{
  "num_attention_heads": 2,
  "num_key_value_heads": 2,
  "attn_scale": 0.0884,
  "decay_shape": "linear",
  "doc_mask": true,
  "max_steps": 7774
}
Each number is 128 + 24 x the weight over the matrix's rms, rounded and kept within 0 to 255. Layers, rows and columns count from 0. Numbers have three digits each.

# layer 7 MLP down (transposed), 704x256, rms 0.15, rows 396-459, columns 192-223
166114107113133082120137104079144141150084122124129149104086120102152123132176168112109080120113
116125154105116125169145084111150171121162115129142153118123146168112103116143119106137150104144
126113140153076127114130128104149153066106138094090094146115136116104056115115049148082106143142
148179124099168155110100104053109117130145118157101117065165129151153151137182142127116112119111
129157103137161105174171130140105073108162120139107142094128130122105149083137134107117124137086
070094125183168140153138110145112111084096112146100158087149128128151134140147129132144103111121
074145100111138127138144123149182093132120120147150102129151111124097163147111119094117134133083
130131087129213093078100129135141173088155123132109107136137125151130108100106140121098141124149
125080169152086107121135107121131141095116151132128133112099117121152112117094114142091141125109
110152155124115168144138088110130126146098149144159145120144116112144123158135107144120126122106
126086141091125121093123128147117125102151110134143165135110135153151111135100135152126153138144
155062140134093126115148140082138136089113138102128136154136140125122138130145128103123099169121
148144109115176088134118108095149104127188163134117137109125119118118141150182153128145063159123
129114129128113142135144156118141122130083170130141105168146103106153148089112125142112113100145
132096161104164112123108129144179094184121168127144145150092167129103126130111121185112131131099
114109138130130116151112110126093134155107169115152146105156145155096159115131099122143095158104
140139160135115157150114144149086140112130146141104136147100087119098095102113135115118144137149
120117112150163073110142119157087078142137124141129131136131116157128104130123142130078130113111
105137122165185134146160122132151074106109114122120098119149132135123096133138106096121154147152
132145143181134138173086088119162134081135132163125110101157160198103126083126116128103123123117
133139161099095107157146069145139122111162091183122125108107139144148101123126166120133127113128
122144160157121117160155118153139134106158149141116151111134070139115107099150139138087147154090
089159192148120108094102126069115098132135098124100147141144108192142122137121124130130111166109
162109100140101133100144084113174096132117137151111170098149082108091141153110099054157101115107
104130119099128136155126162136142143122116156131122097125120124123108097122159127105157113122101
182088157140110107095118101144064071111075128132134086140159097148143151115146153126132113137130
106120154151137148116137108148115121079154138102128107112186130061078158175149138129112119125136
105091135138135152117126098128122159164104136166143135103090101143139115136127127134098156107134
112146115160149156084136133127123074108103149129121073145141157145156115121101134179079149128136
154105086152114143086156169112177167131134138144144093106170155095109131107132145114137113126092
122154126167119142108154133119166112104086139101096160118103132141140088173120146122109127119124
113175132170142129131125116114125156147068113095158115135117167097159138151119149104150131106125
140144143116105143084134117059137175127166149111122148137089130148139099127163146113133140136099
159122144151139097121137129114138112151150136152173153115109114141158111140135131127131140100108
162130122115179084158149145134115150178124108143105123063133109132125148090186137108111140088158
145140136176118110141159161127128167108132134139126141131127107128123116098111109124121127115119
110151131140111145136177130132106155156126153048105132089100151152145179103089176136127137144127
104172139113102158148092100140131139162093150125136125125141152089131132154118168157137136093130
129126093128124122104151086092134140127166119137130128152145071138104116128124151077158096146124
138092133110173125128104130135166160115112143111093116129186128128107155080123108145137147133148
150128117142142102118143168127124121128135127121132190132082077149144107136102145148108114135126
121123126100116158157155128133169103128172130108121124168125136126126115159108115113121126137167
114103108121115159105153160113109151150140138177082122136100075105124130144110109147136090130120
126102126121128123139140117112166147164149112109156137135160110144111123162160127101123119144122
128160128152133115171091151111163118119143116093155155154148147155163097116139145133107132140113
132130085155183106121091156115200139164103116153195130066122146167101133130128138108130107124126
102147135138114143172065134128156149098130165164117085128141109101120129133136134131139114114167
118099109142121110126111109161123153119157167164120103133146127141096132106115101123172145134108
107130145123145154118089094125094142132119101123117142145110120177128121113137104139110148111108
125167175140146164115135121112092144125115162192126106130144126142145154155181144124137154118149
169156102123138097128117107140121134127111116151154124119090151050127148136098100138146110090178
123181105125152112097154101137121135168134159097153122106174117134135112130120126120156124137134
091139140074135113109117128098124102142121143128148118165136133112132119156154132141111164177104
120154108105122109139100141145146183134126123110083112133129145122105096140112129120121142101115
129133149089124131158097116151124146152132149161096116091122162113169125139145163147125139121123
142120103164145134109178134117142160127109088144144107137136091175123130121103148133116123098137
117106175085152114112174125132130139163160147144110135129096132123142153133128133092165107142149
091124122118136117153093109102136142128118116105162140126108117128109170101121107135170106140126
111136157166109106101156142112130137106132115131115087145144112148134048129104145102137133099119
121138105131122142119150085088123136132149122138121116134128125157130141138115108140129156131136
176147141147099084149117159130106163121157104125100152122167083136177146133124132141091095121152
146107131159105126126094150151137149154084091129123177105103148158146110027140091113108072144109
117111114149153131149160119128136118117098066164141115123112071126127130088134151118131110153152
107137115093144102111138110194162137091141141126152115142093122136120110110111102122116114119134
# layer 7 MLP gate, 704x256, rms 0.151, rows 397-460, columns 192-223
123130135121075095122084098131096139114103130132125123139110133144138110116137147121102136129131
086150165155090104179128138110129121103141106110080093134135094182151145130129132152138089098112
109145137107131135095079093107078097138130088107113097133116155093143125117170114116130125097138
148150160086170093159134124132125118124177115126130147108132116133108080115129119136125140131139
124139161165148115165111142128127127116131124170086143091144102140124081126105128141115091109149
123132163116153121112117133086146123090136132136122130120099109121123140107108143112167129159136
137128096125186101118088105145142149147130112112105117123097126142141135138120087073131119108115
065133154120108125102088126098105137107133178127170150133099107101159146121102160148119138114098
104095118137106118117096094137185144097162132144096096116120147163137152120104122178125136158145
137105112134158160119141133115144131168128121090142142128120063134104105098118127122113143122127
127111121089111106134116146103126115147129146172155075192145117122100131132128087090103111103161
140110124158157129161129142066145113141134110120095104171082110166121116131161132155095160124166
127136109124121064141144109145133119146147111126111133147140140106126122079065127110124081162131
156137139163117129109141110124162144088131132138127123110165156128107119119145160126120096140114
131129161122155101138175116102144123148138134130165104167105060156124109101087137132094134118137
112113119127111085147166173128141106123142114149103083156135146137169127167150086123121111165121
132155149107136077125115155124139117159113145126170101119154124110135111132134155084117215135114
142165131120075125161140111144138078109131113119159157175129135123118103140126126127147157154146
120122128113144096116116146128119132156112145101122113126106100097173103115102173127152127114113
107174180107172139109064096142110135139129141141113096137122088134140150117132095104179086122153
130119070071127086173132125139141105094175130132154056117144105127068156108188097099121123125119
090114145110141120124128126130123140118137126129144158147122134153147117104115180125106082142128
124137115090087121145065113165058128124125129127184128130137171111138147114131111115131139103136
116150121146127148115161101129138113139119118092155130132122161126155142110134137139128144153128
166116158150148111113129165097148137121096134133105133124124119096113130110140122127120112143113
119141154087111157099148088110135094119143160124089135119139148136123145088136120089119108168146
161149148128127176101144118088146128158138089152126105160101130139137120100106108150126111137131
122165160144133139113143140140150159168123122151115134165138091079145138151119101117139084177142
137136108103138147101118120129134123102119151146089167152134110159114095122105101097152156130099
126137128115094115103101128137120083111165111128123140149102148139121152109144141126119164154148
139088141170134124119145121098157133125174131120127117102134090146145122114109136113083085159153
099144143130149140152143102133119134129137136115153148117110124167147118138155099107115103120128
116108139151110147105131107148189115140133088129126122118112139145140073143145166108097133108096
092156139130129117151152086099113122070171108143144126071097125126128138134129115120154093148123
110100137176121092138092114120164164180155157131132129121144150080135091105158136108136104154183
111185076150101108100147133098111154160130086080137163106120124123113154112155146129162094145127
126169114119107128100137119107143109133127117179166077095086145123120141154133138158126135121123
102117121148163102127109129147124133156106136139095126100118104124059138126082100090145137089121
131114134092144122124133160134123166107145100118148137118117121113146195139137106158140146137147
116128138139119149131157119130110135122098118129132107118119141118117124114120115118119139161103
121108157156113132156139089168183113128114104100135116101096114139148111110135110096123105120139
128096121172130146136137126118126102174100131120141134136140119149125134105105086104110147160164
122145107126094129163144107135152091120115109095116119130100169170125144138164105139145145130159
153149114124132152122126134139125113137176136122118101139156140147164175147137146104160118158155
148144099146086109071089128095117074126091121110132177145120132152155158110127105170176139081137
138137084107140087130062149111106135122105117140149165168117140144120128140092137120150166110151
124138121088132151097090139148139083156109145140120095092117118099101117120126095120102084136152
146102129147133101123098112165102173125134185107130127171132112108171127099139151102132115194127
142081184121138155156104132096075105174112129140116127124157117153155101136173150093098110118134
083129166140140115133153132133143139111143122118164107143137111134117133111164130076106131134115
067096153127191095152136131129080129080099124136125186117125144129136139083130147126135127076140
112092162121089126127129121099110151111138122134103108132128114133101168168120142082101112148155
106100127121134139130130083123165134145113137121137113101144132198136121121125131161126125140144
125167139165118152111102162071151109078108077146155128154117107143148086077105144084089122121116
096116160101131137105068176093135159188157166105094093153092180091157155161143097164179121126163
135155112163113105128125142141121078137123133086090106162098127099120124110175111120160146159138
137122126142119139109149135117121157121163114087136112152090109115133129115110114112132106136103
152153165062130120102153112123135103123126133103149134121123127117131143099137108122141115167157
126141156053106146162117150092140112130159146123153112100154141124157134136118114139152120134122
101134107124191138123085093139101147134101141155105102113187141114146166120129139121093114090108
139129110142127141183098128143145103131136128156134072125134127125177131107134133155206106153169
128144118114111115112108094140161148135104123110149162155089163129140142183130097090138134142131
114171145091149143117128128098113147127108139151156144108149109140124109133144126137130140109124
138097101132129131151135162149144124077112156153146131119089138086144148090138146057108076178109
# layer 7 MLP up, 704x256, rms 0.158, rows 397-460, columns 192-223
156130168128149116184168126114161108165138135116136132128120073142102068103143153141132103137142
148111105116111092120127119175178187126131147107126113121142107105151121125101099132106105115127
095115097162113122111175170074111155145102149159104108106167157170140141176124140124106095136100
139112110069112159105100138156123058107133119154082104087115126100094116149152165120130128138115
148145104154154118136158130106137069138134132107108133157143141155112129112150083147135116120157
162122128157139122089141138113111108135090109085117115134152069122111095130141097081126161137074
120097130156214095121161114112136149057115191153116117156110127106150162109177134143103184076124
131158167127128114156129122117178134159095110121156143151112116140154144137110125153105111133130
132141161131103116126150142077143122161154132108131157129107110040095174134160112104170169126157
135139115127113182116141080148116134123141153130120186126186156119129123134117116155120128109119
138118159095110163079114148128148123098093159162172122159187106130142139111127120106113094126082
106125143098139102125149096126098115102135178104084105092098098140162136120149121142147145131112
120166109138151136049119138151105117163088118149094178129138174106139118169112112124153145094130
144139121129152128128081133147148086079088134132152148115120130096089164142114114165108135144128
114117106129173127139110152132137152104104137142142135105125151098156178107113122135098086147107
082112123125161116110135140152125111103149173102102132100166110109154118145161132085074127120170
108106150110105116132144091132114121130152148123122138108133085141128106132132106102076135154136
111147089144115107141141183120088132092144148140120138135096086140145100092090094139118099137097
137139135143069140102122136145142141122125105091123094135157121156153140058123075132108116143131
141153131131140128092158128132129134146134103133113103124111137122158119100105114116164148134094
155143110138115120111133141177141156113135123102082124130131154106132108177127072086115151161162
183102089136158150133110136101117142115114120119130126126184152167128121106133130181100087160137
122169119179147147103092106148134106137128144150107148135168152124114077101104162111086114162122
123123109096140121140138168136183092139149155138149192146178138123137103111148148121160130104146
076115117097104095151109195108104106137135130133130137101145160111144161149138111120115109115117
103157112133116142111126100145144143102149116138143130138170148099140116138138175137100145133152
139117119139136100105161120161127146145134129096135129111122137129091091161132101109147117094133
129142096112119146129122160093138114159108102141104143143127127117127155133113106141123102114123
100104124136107104107153131077145134136121137117146160167149198131130175103129139155136128124102
122128106136087154109151133141129134150113105155130132117129176114122141147111103166140111136133
107150088187092128175164157142083140152083128117141135134124152183134151112100076111149140126134
143136106104163099118137094107126134133166145168105152197112136133102102146133044146073106157103
110091105115151127150095094127145121096147119133163132115117102142153160101142160104065133117150
091137160150120095157131154121140140133146138071118138122123109134115099113152118103132128110110
110093075116087094138137156093105153107100140122109114147136104148140086125148126118117101166122
136060172130147144147115093152121127120125152125095176133121137133116134140132125120162166167134
160165087132132109136133155125141142053106155127112115143133150144108122111123108106058132139133
130137082078132091116128103130135134131126136129162103071151106130144092103121142069132111140159
167130138128160157147125153145149126147145109120131121072148085153169150092194137176145091153134
128126099179148106102136156137145103145105105116133093165106068081141143140127120178120110132141
064124118099132131132150154115146164128111140155151150108127132124146130102108121125154152138097
105116143156150154134095116152145123115168163139117070116131098138109141095123174130110126136139
151107146106103089139152130157087158127102114157165129131100115132110125096127166126128131104172
089137113143150149128135131134155131111145105117123092139132102139143125109123156131135139162140
120142127111135134116098126118143087067144140190140142127167111113161118155083110134110146125103
125087111121161131149099139164130147150151172150113116095168108120181106150132138126174151142125
115113129079128114139142113161114111141143177127126095113091142139120164118142139131139162094120
128133156113139107163168117094110127152077128126137090102127130134125169123132143152116135122142
127186080166110136067138126102118128135108100150168125143127121075123142108095163112153144126105
143139132159095125116128105128123129140126113139095118115114101139086112149162187115121121150142
106143117147121154130090139115144096100130113131125158094106135100080132125152119125123140106135
112132120153151077118105137134127125096139103108164079163132121148114092181160104131124125128095
160110136129162147148083111140132100148136143156133116141129125107125134132145119090140140111136
150155135126114176152148142122144147131138124124096111135078120131116117162090111149130135160098
141102134162141142155114113105137151088118144102160127131149100137137188091138110114120149127154
121104130135121115121113150131144138128081135164111110164135141128126135098134126151124173173105
163168154159105138125152152178113128138141169120124114130158151108132115149130111104121142099141
080131153113141133117170127118133131152141107122105128150143090180133120119128140155111144118096
172148143126125134167136137128141113132098132156118145142104141139126128117111166162103140111100
172144127131139055112129150141132087098114092125106128153147125142137115130181093131122135129130
132110162173119113151138128113088113101128171139120106103122110117132131107111138126130146141136
139101116137102095146124122118127136117158156138149148138111087128146110161125125146138134105152
104134091111082122113126118178164109117070099130134164115115111137143147147129156159101096121086
121150132116097118107112092101145108162140112099181081141154166095157127111116150114158110096143